{"norm_place": "pre", "bias": "none", "extras": ["some layers without attention", "local attention windows", "shifted keys", "gated attention", "exclusive self-attention", "value embeddings", "hashed n-gram embeddings", "a smear gate", "learned residual scales", "skips across layers", "weighted sums over earlier layers", "capped logits"], "init_std_down": 0.00286, "optimizer": "muon_variant", "lr": 0.0112, "beta1": 0.95, "lr_head": 0.0128, "final_lr_fraction": 0.0, "batch_tokens": 32768, "seq_len": 1024, "train_tokens": 418000000}
Each number is 200 + 30 x the weight over its row's rms, rounded and kept within 0 to 999. Layers, rows and columns count from 0. The size before them is the row's rms in percent of the matrix's.

# layer 3 attention output (transposed), 256x256, rms 0.163, rows 130-184, columns 0-63
101,153,239,207,198,228,214,124,205,185,197,168,208,197,175,207,231,194,153,198,101,196,215,189,205,177,208,166,205,184,148,160,203,130,233,169,172,214,144,242,187,245,234,197,216,184,262,213,222,234,164,143,237,214,194,189,238,198,221,208,188,210,199,180,142
101,249,203,221,249,169,205,182,235,154,200,183,162,162,229,201,219,212,180,200,201,179,250,186,273,177,198,236,205,191,185,247,185,194,195,190,188,234,188,148,192,164,186,199,235,196,202,162,192,215,199,238,208,223,187,188,209,209,217,195,150,201,218,207,221
104,173,224,237,199,211,215,218,228,234,173,218,239,247,203,215,171,111,214,246,188,247,230,221,196,232,206,226,208,191,175,191,173,213,202,174,198,225,243,212,172,197,166,213,208,166,225,165,148,241,188,228,266,187,191,211,194,181,161,192,232,252,207,200,215
101,204,186,231,195,221,169,237,203,204,190,228,145,256,160,179,216,163,229,166,187,199,220,204,207,223,179,236,211,168,172,225,191,186,160,217,219,223,217,185,147,164,156,173,232,222,131,218,205,191,211,153,266,256,202,223,171,202,188,185,163,194,224,178,221
096,181,202,152,212,224,179,178,164,189,199,172,176,152,188,263,196,193,157,210,211,186,219,165,243,193,222,225,194,200,200,204,169,232,129,184,218,222,186,162,194,182,138,231,194,202,209,173,212,176,180,192,248,178,120,216,183,184,202,217,168,184,196,193,171
099,188,201,176,186,216,203,184,176,163,208,198,228,178,193,223,211,215,216,212,222,174,171,168,172,173,183,157,226,202,155,191,206,186,169,151,202,177,151,214,174,172,182,182,193,243,240,192,241,211,189,203,176,165,186,194,210,192,179,184,183,227,207,177,219
101,186,202,226,175,167,217,243,191,187,280,225,219,194,220,179,224,220,214,102,169,170,225,232,252,239,187,189,212,222,166,212,147,195,204,195,231,124,216,182,192,208,248,257,144,171,257,274,237,231,232,177,236,179,232,195,200,187,231,220,257,190,209,228,139
095,163,166,236,152,140,223,219,219,241,265,198,173,210,253,243,190,182,180,273,228,178,236,192,193,181,216,193,278,181,248,217,203,173,165,210,207,195,178,228,178,218,214,153,165,249,210,269,204,216,226,143,220,248,204,247,229,140,169,176,251,189,192,227,190
090,193,197,241,240,174,249,203,232,237,206,250,246,176,217,276,234,150,245,170,221,218,203,234,217,241,193,181,178,226,196,223,166,184,231,172,211,202,202,206,200,195,196,214,241,165,178,175,235,211,171,223,154,188,216,186,172,152,207,207,203,242,231,260,195
096,179,198,178,201,195,195,214,233,254,219,204,188,173,188,185,197,210,174,202,229,217,229,233,201,192,206,221,175,200,184,246,204,236,150,164,188,226,226,222,201,189,231,250,224,148,221,186,263,175,211,207,199,228,246,226,175,214,202,221,177,225,173,223,207
096,183,231,162,184,182,162,216,208,224,148,204,238,144,154,173,225,210,168,168,168,156,173,236,156,216,125,210,188,187,229,214,257,229,167,215,186,174,216,189,192,219,187,193,144,211,212,197,165,227,192,246,211,269,195,235,226,194,211,185,223,136,161,208,173
100,179,186,216,199,208,231,278,224,207,200,218,219,189,153,174,235,169,163,208,166,253,155,195,160,171,151,157,234,187,276,269,164,223,191,257,238,180,165,173,217,176,196,193,239,204,192,226,157,197,112,201,241,200,206,231,198,224,159,269,171,237,204,200,193
101,205,151,177,199,206,213,244,182,216,152,184,169,178,206,210,187,162,204,215,206,222,179,110,137,209,234,229,187,166,168,149,182,244,199,178,235,225,208,240,185,186,193,208,190,272,203,217,149,194,182,261,145,236,205,203,208,216,248,217,182,165,137,178,214
097,161,189,207,147,161,222,168,195,236,187,223,183,130,143,168,187,217,194,189,250,235,206,167,210,203,228,243,220,203,146,174,243,179,195,216,123,142,197,211,154,236,214,209,243,197,162,173,173,182,194,179,207,205,228,215,207,227,215,176,214,187,236,154,235
102,192,184,194,224,221,193,154,201,165,207,221,180,201,220,213,227,224,208,216,181,227,192,146,106,208,258,175,228,216,156,232,240,258,203,242,240,187,146,236,209,270,233,194,147,171,152,146,187,255,145,206,203,183,197,238,169,197,215,263,219,206,240,145,186
098,133,222,150,219,218,143,176,146,153,197,229,217,181,196,198,210,233,226,205,143,192,168,160,228,145,200,165,253,227,204,182,197,186,208,155,218,187,254,243,221,199,216,188,216,168,190,162,247,210,252,148,244,188,163,210,195,240,216,172,167,171,253,171,221
095,234,194,188,220,176,198,223,214,182,218,194,154,203,203,186,214,213,222,212,172,200,205,226,210,198,242,216,224,204,132,233,212,211,226,234,196,219,196,140,225,164,185,199,216,269,233,173,201,212,171,191,227,217,190,218,213,197,154,181,238,226,185,226,207
102,188,265,252,185,226,217,200,199,193,190,179,191,196,204,159,160,226,189,190,217,183,185,185,204,208,225,211,223,247,238,188,184,182,175,184,225,161,168,243,252,247,271,147,203,199,227,215,207,197,199,216,211,228,184,209,242,198,217,219,216,248,238,174,183
101,152,242,206,206,223,147,251,221,163,225,169,178,187,235,187,115,204,204,177,184,260,224,177,157,244,185,222,213,183,192,149,205,189,190,200,194,179,180,195,195,237,237,219,185,207,195,147,256,211,240,227,230,177,174,175,131,217,201,203,207,181,173,166,164
101,175,232,196,212,216,201,217,191,257,219,192,212,226,134,199,228,205,160,192,232,184,180,159,195,238,184,205,165,257,161,166,180,187,196,187,193,119,178,238,239,226,204,203,205,221,199,216,189,193,187,267,244,229,248,211,173,206,235,219,207,188,236,243,229
095,165,186,155,215,169,182,156,186,250,205,192,209,232,187,188,199,200,206,148,220,215,152,179,159,199,172,177,159,184,189,183,240,183,197,196,230,205,232,164,201,202,214,213,181,204,146,201,252,141,169,192,180,224,186,214,157,174,213,201,191,183,208,168,177
101,187,218,195,231,202,191,166,222,251,174,206,209,201,245,173,197,233,137,260,190,247,207,218,162,206,197,179,183,200,280,237,136,246,221,188,240,265,148,184,224,193,237,164,208,224,214,201,168,166,221,192,190,174,217,227,213,141,241,204,220,219,207,210,163
101,174,205,169,182,171,178,190,205,186,233,197,197,218,183,183,185,200,150,222,212,202,181,199,196,185,212,190,190,207,217,249,205,177,175,207,187,170,231,224,183,216,194,171,159,216,199,208,147,251,225,195,156,166,182,230,203,192,155,217,230,180,242,165,225
101,176,200,176,212,173,173,178,178,177,223,154,196,214,203,222,201,195,187,243,205,239,175,195,224,188,187,152,182,173,188,203,211,226,195,226,215,203,196,236,217,156,146,161,202,260,179,183,171,185,233,164,164,209,236,154,222,208,124,212,186,195,166,265,204
094,276,177,229,183,176,193,195,182,119,151,198,219,173,196,218,182,188,178,245,210,207,163,150,211,217,125,181,207,220,227,164,202,192,224,201,154,219,142,228,169,181,217,235,188,207,133,211,198,236,217,171,185,228,165,176,225,219,230,223,230,226,208,192,194
096,188,177,228,164,217,177,194,161,206,178,177,175,231,229,169,138,194,236,210,196,196,232,197,206,215,203,186,162,222,198,252,244,215,194,209,248,229,223,227,237,206,238,243,181,196,186,193,274,246,160,215,183,174,192,137,222,193,196,169,204,131,258,184,205
103,151,204,206,199,201,202,236,188,216,212,190,185,200,179,199,188,206,187,164,169,200,237,246,188,221,178,210,175,204,181,207,201,200,173,215,196,235,160,169,199,257,186,185,171,174,243,204,162,238,160,279,195,229,206,240,201,237,230,193,236,157,227,186,196
097,231,177,165,256,208,164,193,177,192,209,140,227,117,210,248,195,242,192,198,154,198,167,248,177,232,210,223,135,236,208,111,189,195,171,233,179,221,229,211,210,188,186,189,189,180,248,227,259,176,180,179,213,230,244,166,236,211,229,211,177,194,174,169,167
102,198,210,191,221,237,163,203,183,202,173,169,179,258,212,214,218,199,186,150,224,220,190,262,211,177,191,199,180,172,187,253,218,192,213,228,164,225,213,234,209,178,176,233,211,217,203,210,208,213,245,209,230,215,166,214,236,201,198,184,193,173,192,200,185
100,191,221,206,162,227,264,209,213,192,172,188,173,154,224,197,164,181,221,208,240,156,284,224,198,166,237,175,223,203,234,199,272,259,168,243,248,206,222,205,201,190,220,239,218,190,205,179,200,233,197,206,188,206,156,214,193,151,160,254,167,231,159,178,195
099,205,173,211,210,216,211,194,200,287,155,183,164,196,208,244,180,211,177,138,160,192,203,215,206,202,196,199,143,169,180,203,209,200,208,190,184,202,208,217,196,245,178,182,203,197,192,187,183,183,208,143,191,207,193,142,143,196,226,188,206,258,227,248,164
100,210,208,218,206,202,204,192,218,251,190,165,167,206,232,157,221,218,207,160,233,204,191,185,158,186,194,183,198,184,246,173,161,203,175,131,218,217,223,224,140,203,259,237,193,184,200,191,225,245,144,227,248,202,221,202,160,257,196,145,172,203,168,198,232
098,198,166,193,213,220,221,170,173,191,182,164,188,233,239,260,191,151,201,169,242,165,212,254,219,228,191,169,200,192,125,205,171,168,215,208,215,192,219,245,224,182,191,177,183,200,180,280,142,253,208,195,182,261,236,185,149,218,215,233,210,192,188,192,185
098,149,162,195,198,244,157,168,171,181,193,173,208,279,237,215,167,194,217,217,283,144,181,200,222,212,188,174,202,206,140,156,127,211,151,205,223,271,166,210,239,239,203,192,197,193,245,197,194,173,218,219,188,201,176,198,190,171,130,271,198,276,207,200,229
095,172,199,147,185,216,224,184,178,204,244,172,156,175,168,177,214,202,201,221,214,207,216,236,195,208,203,193,202,297,176,192,207,204,172,212,234,166,167,207,210,205,203,204,161,147,210,229,220,161,190,232,257,187,201,224,212,179,232,246,180,190,153,194,171
096,193,199,172,175,199,218,178,186,186,175,191,189,208,208,142,177,170,130,189,217,187,243,213,201,215,170,175,210,164,241,208,168,238,148,214,256,292,232,196,188,186,166,171,182,198,198,188,209,182,214,218,182,189,210,274,232,164,197,209,174,166,247,238,149
095,226,170,236,203,185,194,191,225,267,235,220,195,171,206,230,168,208,175,192,219,208,202,195,248,212,198,242,170,192,240,167,185,262,185,182,182,212,210,192,269,190,203,235,209,219,171,239,194,214,199,235,202,90,265,204,164,228,167,209,191,193,249,253,223
100,248,185,239,190,197,226,225,218,230,216,278,208,164,228,215,207,178,212,213,218,200,205,236,169,200,207,184,244,205,234,214,233,196,165,222,204,200,182,195,270,195,200,195,183,242,212,209,205,197,211,171,244,174,245,215,177,190,173,205,210,182,243,263,168
105,130,183,151,184,214,179,224,215,199,180,159,199,158,178,157,193,163,192,195,203,200,163,194,173,214,146,241,251,173,195,234,175,148,246,176,196,213,235,205,213,191,247,183,209,214,165,213,190,173,202,192,246,143,215,176,202,175,174,189,160,190,236,196,197
092,185,221,245,193,176,166,171,286,210,238,181,171,217,244,207,171,163,172,261,213,204,185,190,193,189,165,207,164,210,206,207,179,208,219,191,180,191,247,179,261,226,238,211,191,211,204,162,185,216,169,214,161,150,235,210,242,222,229,196,195,178,255,191,224
104,199,178,196,233,187,204,203,179,186,197,128,214,239,191,227,219,183,203,163,189,194,248,219,144,166,223,203,220,133,180,241,220,217,202,253,179,221,200,220,218,272,169,163,159,199,183,194,223,221,195,186,201,224,200,284,130,192,271,217,202,192,163,181,241
096,186,231,204,217,206,253,243,241,168,191,148,200,223,178,188,224,165,178,216,176,177,237,201,191,172,181,206,187,193,147,324,169,226,219,182,220,170,202,211,214,235,223,195,203,230,213,190,191,144,188,175,189,247,265,202,164,161,149,248,187,199,197,231,188
100,245,173,215,149,217,151,208,190,175,229,220,211,212,217,188,187,207,212,199,214,188,195,202,134,127,215,148,239,184,195,182,282,237,225,198,231,160,172,124,163,222,232,184,241,176,189,249,189,169,215,251,192,209,152,194,192,176,191,186,172,239,199,154,194
098,211,169,204,143,187,206,242,210,220,175,197,203,161,211,209,226,263,208,212,183,217,216,222,211,195,273,201,209,156,211,181,175,165,179,198,204,191,202,183,243,199,224,154,215,215,160,166,205,170,246,187,192,191,149,234,226,179,182,171,145,231,219,236,210
100,184,218,191,219,190,227,226,193,159,153,168,230,193,244,182,192,170,192,152,196,151,178,167,177,222,259,186,185,165,186,196,216,213,250,185,241,229,256,175,183,169,225,219,145,184,205,242,219,213,240,128,178,267,192,198,201,215,171,209,171,159,231,179,218
104,182,207,255,205,256,194,187,209,214,192,201,166,198,168,215,197,206,231,197,203,208,186,236,178,204,165,262,160,206,185,243,164,165,229,226,133,203,196,197,177,217,233,192,230,218,175,207,168,203,230,158,196,207,147,176,209,188,197,223,271,180,152,164,242
096,171,203,225,200,243,188,182,176,193,205,193,196,210,199,199,223,175,202,182,201,194,183,223,195,146,215,218,243,229,170,241,192,202,168,109,170,163,179,141,244,174,219,142,195,172,163,176,206,179,177,243,239,210,167,212,207,179,178,205,186,230,214,210,212
095,154,232,223,225,162,178,221,240,194,204,193,219,221,201,199,213,171,195,212,192,205,129,175,191,170,247,170,135,169,220,210,192,165,228,201,199,194,245,224,194,218,211,199,182,182,224,219,200,214,197,222,201,185,266,204,213,190,208,191,167,179,263,218,181
101,212,195,166,228,151,166,196,184,224,212,208,229,154,183,234,142,172,222,203,196,196,189,243,268,195,230,188,171,237,225,187,241,198,188,198,152,135,177,213,161,185,215,194,178,152,237,232,194,242,135,157,142,239,163,231,183,214,214,222,224,237,183,221,191
100,213,218,201,189,181,227,180,198,177,150,220,223,234,194,268,211,222,141,229,267,225,148,166,216,235,229,207,199,180,182,242,223,210,210,209,241,204,226,216,154,191,214,231,167,241,252,161,210,215,210,147,198,183,157,152,237,226,190,129,176,194,223,149,231
104,214,246,210,218,229,208,195,191,199,183,150,203,176,257,199,178,199,170,216,241,168,162,181,226,206,152,196,202,254,233,203,134,180,219,186,224,219,249,261,195,169,162,216,202,217,186,201,186,177,215,221,192,166,154,136,199,261,173,164,201,241,194,222,180
098,206,174,245,229,211,214,238,198,188,179,198,243,199,200,166,218,165,211,160,157,212,237,174,244,205,223,205,130,201,207,177,216,175,239,189,197,184,236,194,192,233,151,214,167,256,234,187,248,167,207,211,139,219,163,172,180,203,215,267,215,228,198,181,203
097,193,195,176,178,179,173,242,204,235,208,216,193,193,200,186,209,191,218,223,213,214,173,176,210,189,224,205,183,216,182,180,236,203,233,220,152,157,193,181,163,209,197,198,260,248,202,228,216,152,253,198,246,179,178,213,234,175,162,164,138,179,242,243,224
100,179,204,196,187,217,186,155,197,223,229,243,120,227,215,232,193,165,174,281,150,169,215,226,236,174,184,154,208,229,213,196,193,212,204,239,194,166,185,218,216,194,211,207,199,192,239,203,199,214,175,221,219,157,216,202,170,183,172,193,242,216,181,199,203
105,189,262,184,188,207,179,201,216,208,180,201,246,232,217,222,140,195,239,186,177,249,221,189,141,195,190,207,160,182,259,151,161,214,148,179,195,210,252,221,168,137,148,192,200,209,210,194,168,169,201,190,189,250,156,153,205,207,167,164,194,213,155,190,242
# layer 3 attention value, 256x256, rms 0.181, rows 131-184, columns 0-63
100,142,253,191,175,187,178,128,292,216,198,161,155,221,200,240,185,196,183,159,187,168,178,211,189,176,226,220,177,198,211,219,202,212,207,200,158,196,253,239,181,210,208,202,229,214,172,204,147,159,194,202,189,191,181,206,196,150,198,187,178,190,210,237,214
108,177,213,258,250,221,192,245,169,267,229,194,247,195,237,210,197,261,171,230,193,231,183,239,226,200,187,246,210,156,196,184,169,231,192,185,128,233,203,230,226,231,202,189,154,179,203,179,231,176,196,233,169,214,180,202,184,191,170,207,169,208,222,218,165
106,189,170,263,153,212,198,241,186,229,146,247,206,235,207,210,238,168,201,224,212,249,221,217,234,192,162,201,271,199,184,189,235,273,200,217,195,137,239,212,187,234,243,250,179,156,198,220,233,164,159,201,189,193,193,222,225,197,293,182,252,245,174,225,261
105,178,236,173,220,166,150,193,210,157,216,144,224,201,181,231,198,167,165,200,175,177,224,219,149,268,203,217,181,178,203,247,181,176,180,188,217,197,178,254,184,213,198,206,162,245,217,204,178,176,192,225,196,181,177,224,154,191,198,221,253,170,213,214,235
101,169,202,125,200,172,181,237,270,170,198,192,189,155,202,248,168,196,215,168,204,215,238,242,132,218,242,184,141,233,241,241,163,161,209,221,220,236,217,213,220,158,144,158,232,202,214,195,237,235,228,172,164,250,203,182,190,214,210,247,204,197,221,230,180
107,157,177,183,184,272,180,205,194,139,145,221,192,230,207,185,179,181,238,225,226,198,172,174,154,200,230,139,222,221,189,147,226,165,194,217,184,172,163,163,233,214,198,176,202,210,185,198,204,172,165,213,183,224,187,204,278,151,169,148,173,241,260,165,169
112,239,189,217,238,223,276,292,165,181,216,248,140,234,179,217,150,234,210,200,205,129,179,233,185,180,215,161,191,198,174,151,214,215,187,175,233,209,164,202,228,215,185,240,241,219,129,210,237,175,206,270,215,213,205,205,232,202,212,199,190,245,196,176,181
096,206,204,259,204,220,181,202,247,227,171,205,184,213,187,195,196,143,197,191,214,197,153,182,149,177,216,187,212,215,181,152,247,256,180,161,179,140,189,208,197,212,207,206,137,177,195,214,184,150,173,200,275,141,175,241,191,171,214,192,188,157,227,206,178
106,163,186,214,271,224,224,174,283,229,135,213,195,208,195,206,199,179,242,206,193,174,228,208,184,152,163,184,244,207,166,168,195,191,229,179,230,157,167,238,164,225,146,200,173,155,168,177,165,201,186,187,225,187,153,221,205,170,212,174,240,114,159,205,190
103,216,142,211,229,217,249,254,156,229,205,180,236,202,225,203,173,268,225,259,200,230,257,217,231,175,168,195,202,179,170,217,180,148,210,223,214,235,203,181,159,229,225,161,217,192,185,218,192,209,233,225,170,163,199,183,223,227,211,276,182,220,244,230,238
111,166,161,320,239,263,191,264,166,228,213,211,186,203,233,217,224,173,223,244,220,222,200,230,232,186,192,218,240,242,172,172,218,171,193,149,189,209,168,206,188,209,159,162,184,149,252,207,199,197,250,252,159,219,179,222,221,168,191,193,204,194,193,208,161
106,203,229,206,179,129,200,225,149,208,219,201,241,227,176,236,167,180,254,243,165,211,206,199,198,214,169,235,241,160,203,185,218,225,251,189,157,240,172,222,196,213,200,186,242,150,234,241,231,213,137,193,194,183,210,217,189,193,172,246,194,217,216,154,228
100,235,182,226,217,174,207,287,238,197,240,217,222,188,201,199,215,194,261,119,170,199,239,188,221,184,199,176,235,172,234,203,170,253,230,200,223,140,202,210,189,221,214,145,155,221,177,178,233,203,191,162,180,192,234,247,211,225,173,160,199,196,172,213,175
114,165,224,232,176,304,171,211,214,182,119,179,208,187,176,237,231,193,210,209,216,222,176,212,259,189,206,257,204,231,214,199,220,201,190,212,263,129,210,230,183,171,202,159,217,204,236,183,207,190,255,152,219,227,178,200,216,187,195,197,236,219,169,191,194
105,199,204,120,175,189,182,216,277,171,209,153,205,218,169,264,165,232,174,202,240,231,259,176,208,220,178,208,182,244,194,273,212,233,201,198,201,154,259,203,196,178,223,202,180,151,220,203,224,220,206,251,163,199,207,197,186,198,185,195,232,224,117,163,192
097,204,203,124,199,265,160,187,294,165,185,223,178,179,215,226,198,179,239,215,256,215,221,163,251,208,202,143,177,246,207,114,228,193,213,216,205,215,162,180,178,203,206,221,176,171,179,219,188,203,198,241,153,187,237,193,180,234,197,230,220,175,160,167,191
106,206,204,133,202,140,215,213,225,219,213,207,181,203,192,191,209,201,207,219,197,183,116,237,209,195,229,201,171,198,198,189,250,190,167,197,210,207,221,224,154,190,180,195,244,227,206,199,130,220,216,225,158,212,169,281,190,224,181,191,131,225,194,187,213
099,216,205,149,237,237,227,197,192,194,221,187,226,147,199,241,228,210,202,200,202,213,200,158,149,191,183,194,235,184,208,171,215,170,237,269,209,198,212,210,198,197,215,196,195,167,222,207,224,189,199,214,180,231,211,209,222,173,160,199,251,183,258,244,189
100,191,162,209,202,240,220,248,242,227,172,227,193,229,241,240,171,215,242,164,181,213,225,247,240,185,247,214,159,168,214,137,208,228,203,169,226,258,180,184,212,186,201,165,195,231,176,167,227,209,196,154,214,214,192,210,178,149,231,202,205,215,184,181,216
107,179,178,241,190,204,180,247,235,213,153,173,168,157,191,216,224,180,199,163,210,203,199,238,156,221,245,218,196,199,145,248,164,195,181,207,221,221,169,239,198,176,160,184,253,170,215,223,200,233,207,181,209,180,234,227,298,224,178,248,188,194,155,161,225
110,222,165,221,183,192,229,223,207,212,224,217,224,224,232,209,170,209,194,198,213,154,211,204,261,197,138,214,249,206,176,203,212,155,152,158,166,195,196,215,181,196,222,208,211,172,229,223,247,133,190,241,211,171,166,177,146,197,202,197,155,203,188,232,171
112,176,216,162,170,173,235,185,186,196,267,196,208,125,197,245,179,222,198,169,232,180,213,202,216,241,150,185,205,195,200,154,180,158,184,228,199,217,203,178,207,195,250,217,235,194,193,227,213,223,205,181,157,152,226,202,235,131,156,166,180,196,211,235,243
105,201,155,143,201,161,165,180,185,190,165,210,159,163,205,201,208,268,217,203,147,237,228,206,229,229,203,176,153,179,208,210,197,161,205,207,233,209,200,194,237,194,195,215,188,181,234,222,195,161,198,228,230,231,153,146,228,177,189,225,263,196,189,210,240
107,212,220,112,236,240,199,120,209,173,189,221,143,150,196,152,214,236,214,181,245,191,154,224,182,219,242,193,201,193,259,183,200,165,167,227,185,236,189,214,207,213,179,198,244,142,205,229,176,195,258,195,189,206,144,223,168,182,207,213,136,209,154,209,204
108,217,192,213,199,138,153,133,165,256,190,214,189,186,200,240,215,193,185,163,220,208,180,211,192,169,227,253,270,208,225,224,213,191,220,242,231,188,264,183,190,188,165,178,209,190,203,225,163,192,220,207,244,235,236,211,206,195,150,192,175,199,160,246,188
103,289,173,246,237,215,230,279,145,236,223,227,166,214,168,166,194,173,183,236,208,245,168,258,219,168,151,244,219,231,222,166,220,244,211,183,222,226,177,203,242,201,214,226,253,212,193,251,225,177,249,174,177,183,183,178,224,171,161,205,170,248,220,176,193
109,192,247,135,209,223,160,139,254,189,255,169,183,227,206,166,177,193,144,178,248,208,212,162,195,259,142,170,140,200,203,260,178,216,161,172,206,208,194,179,173,178,218,208,181,250,231,185,153,192,199,230,223,150,229,166,200,189,203,245,200,115,210,215,226
103,157,279,145,157,210,205,157,184,204,152,186,234,167,241,224,220,182,185,176,228,195,199,230,213,201,220,188,209,178,183,213,219,245,174,171,179,104,215,202,148,186,199,184,218,201,227,173,198,207,176,184,186,193,175,214,177,194,231,180,195,224,160,191,200
102,236,197,183,261,206,206,235,217,181,206,168,199,222,191,215,158,175,208,212,224,149,195,211,140,201,190,254,203,256,240,198,172,199,220,157,175,227,228,214,190,159,210,186,234,236,170,218,220,147,222,204,177,238,177,199,176,202,188,205,192,151,180,210,174
110,216,247,284,155,133,226,237,246,257,229,215,192,225,194,225,215,243,207,265,215,160,173,189,270,159,182,205,237,237,197,212,254,227,201,176,155,213,184,194,197,212,234,196,211,211,206,217,241,226,157,168,198,256,157,222,224,122,213,195,223,198,195,208,197
108,164,205,251,251,191,196,264,197,231,153,253,221,163,168,219,170,214,225,183,187,225,203,235,200,190,224,219,182,169,170,211,188,206,246,193,232,187,197,239,258,194,180,140,189,189,135,178,207,190,202,252,179,193,205,201,228,193,170,244,195,201,233,175,199
096,196,216,231,176,154,189,239,218,228,171,229,169,192,184,203,198,179,215,207,166,264,214,202,247,217,282,187,227,214,215,192,220,219,221,208,217,207,207,205,186,246,244,193,237,208,238,164,214,205,180,194,231,174,226,151,226,148,239,207,202,244,201,140,213
099,199,267,232,195,155,197,136,252,210,167,184,186,235,146,169,231,144,151,192,239,282,184,149,167,210,195,184,232,210,210,201,204,209,192,210,175,234,228,203,192,223,174,243,119,237,214,198,237,233,194,223,219,186,161,180,211,189,222,174,215,254,195,194,145
102,222,249,209,165,203,225,196,259,97,266,178,189,224,192,197,238,181,158,175,179,223,214,193,209,236,197,171,116,172,192,207,191,206,215,214,193,212,164,178,188,176,211,258,186,178,153,201,191,218,166,180,171,219,212,187,116,253,203,104,246,175,194,233,192
099,202,184,248,241,199,162,170,212,174,163,150,191,198,201,248,221,222,216,197,202,185,225,175,235,208,212,232,192,223,173,240,174,159,233,257,190,180,229,181,160,184,212,122,179,226,208,225,256,252,215,214,171,159,228,192,143,247,160,152,220,206,209,159,259
104,154,172,226,259,200,161,206,211,265,189,284,197,213,185,193,224,179,214,199,255,150,175,185,206,164,193,166,178,188,230,162,203,150,207,191,189,216,211,177,186,184,182,142,170,172,175,182,236,185,168,151,131,226,204,270,175,166,225,184,151,215,198,164,159
115,151,148,310,237,238,232,226,182,192,178,266,128,204,203,151,216,174,239,218,195,199,175,188,224,190,181,233,230,171,178,223,269,206,246,155,203,170,141,218,178,258,215,175,198,160,221,195,218,160,227,243,176,221,194,205,234,179,203,181,223,263,212,225,194
105,227,238,215,227,203,171,235,192,197,215,241,210,145,210,190,201,249,157,182,215,220,238,209,202,280,191,189,167,193,212,194,154,251,190,170,198,213,135,246,197,172,201,189,229,208,203,231,198,208,235,203,175,151,202,184,195,151,210,228,274,198,167,212,193
097,193,151,198,201,223,240,155,206,250,254,283,183,210,168,237,183,255,212,171,240,227,151,196,226,190,223,247,251,238,199,209,246,206,177,184,169,166,178,234,179,193,210,195,177,186,194,152,184,235,224,205,172,234,234,225,193,134,184,212,201,236,204,215,215
115,218,201,179,149,177,215,155,194,139,224,129,193,235,205,267,168,223,141,208,179,245,249,189,171,218,230,237,176,216,209,237,161,182,161,210,261,249,183,181,266,182,246,198,217,201,195,201,199,168,197,219,221,188,171,217,200,202,163,182,235,214,143,182,263
106,261,143,201,225,222,223,266,192,161,210,221,186,216,181,286,164,201,227,198,168,259,218,228,205,209,166,214,210,250,179,174,195,197,195,230,216,227,192,175,187,210,223,213,161,187,210,151,151,189,237,173,200,194,207,217,179,231,204,242,258,172,224,197,225
110,189,143,121,228,208,236,147,159,113,214,207,187,178,175,131,226,236,207,213,218,200,243,199,224,209,213,249,250,197,206,141,260,177,163,212,128,187,180,234,191,248,229,196,207,233,206,186,207,242,177,163,182,225,225,178,202,227,251,235,216,188,197,191,194
105,136,186,204,239,246,246,210,199,203,174,175,229,156,215,152,182,203,170,160,199,192,214,232,183,180,184,188,181,216,202,131,203,194,262,134,205,244,221,200,201,243,230,211,190,169,196,214,162,164,209,209,155,259,185,210,218,205,227,180,181,230,188,196,169
112,188,268,230,204,164,182,182,159,181,249,196,239,230,207,225,202,207,206,200,173,199,224,154,212,276,213,222,210,185,214,196,161,221,229,199,167,202,212,241,205,228,229,174,231,193,200,156,187,239,224,201,167,204,234,204,244,251,203,199,171,228,190,173,203
107,151,243,252,100,193,212,225,188,185,117,174,172,218,170,243,193,159,223,220,185,220,183,201,233,215,233,198,261,179,144,197,188,198,212,179,203,184,183,165,234,216,197,204,188,189,212,199,255,197,222,179,223,249,180,188,163,201,195,143,190,178,224,204,183
095,197,218,131,229,159,179,163,217,160,222,192,273,192,215,199,230,191,260,232,234,163,208,207,244,210,174,207,191,208,178,119,170,165,157,231,229,169,169,232,143,217,167,220,203,197,234,228,211,162,197,174,207,211,213,185,192,180,215,206,222,193,201,214,198
104,197,232,181,193,201,194,210,181,230,198,286,193,184,184,200,205,188,203,190,193,174,225,222,158,231,148,191,263,230,202,236,274,204,192,226,179,204,189,172,255,175,248,209,206,226,208,206,225,231,183,197,250,200,270,183,194,178,250,212,193,209,225,166,184
105,197,169,205,196,234,179,142,206,206,210,181,199,258,225,193,227,186,213,172,192,185,185,162,190,211,181,157,206,180,125,207,235,203,214,181,185,198,187,191,189,145,195,234,158,212,166,166,183,172,193,229,250,147,202,195,278,190,181,229,218,130,235,214,203
104,218,205,182,167,225,178,175,192,191,208,156,170,122,204,199,204,222,230,228,196,181,230,173,120,253,164,168,238,173,237,210,189,215,203,187,148,164,183,196,238,222,180,241,223,198,274,200,248,228,173,171,207,198,182,192,237,223,179,212,209,209,186,208,128
103,153,207,95,241,191,169,272,258,246,151,217,175,202,179,188,186,182,224,155,205,195,199,165,210,235,207,206,207,178,227,202,194,185,207,186,178,243,196,262,188,144,181,215,176,215,185,167,191,197,235,151,252,240,204,162,250,194,216,218,171,218,219,185,227
103,194,177,173,231,197,191,231,202,222,135,226,185,259,210,176,245,203,168,249,257,218,245,222,193,176,213,210,217,186,164,202,239,257,137,192,213,231,185,185,191,165,218,142,223,272,152,153,131,233,176,219,235,186,211,229,215,210,237,179,170,264,212,179,145
098,189,199,189,240,224,280,280,235,200,203,229,208,201,214,177,202,195,215,229,170,159,229,172,245,212,188,171,200,175,159,154,237,192,157,185,194,223,194,208,176,199,222,246,154,162,208,197,210,191,241,187,179,186,170,170,228,206,192,209,237,224,204,195,160
117,207,161,278,208,245,196,191,148,205,202,189,213,201,202,237,184,217,210,246,238,191,135,187,220,230,175,213,161,218,226,235,228,205,207,187,232,240,235,140,174,191,207,268,144,196,193,214,189,218,199,181,217,199,199,210,222,221,211,141,211,259,218,258,178
118,199,210,164,216,238,240,237,203,171,177,204,181,205,215,199,263,204,186,214,239,220,179,190,207,174,211,188,197,214,178,232,223,210,232,217,249,184,234,218,274,191,250,188,225,205,177,165,197,192,191,205,228,224,211,190,187,218,281,198,216,179,215,157,201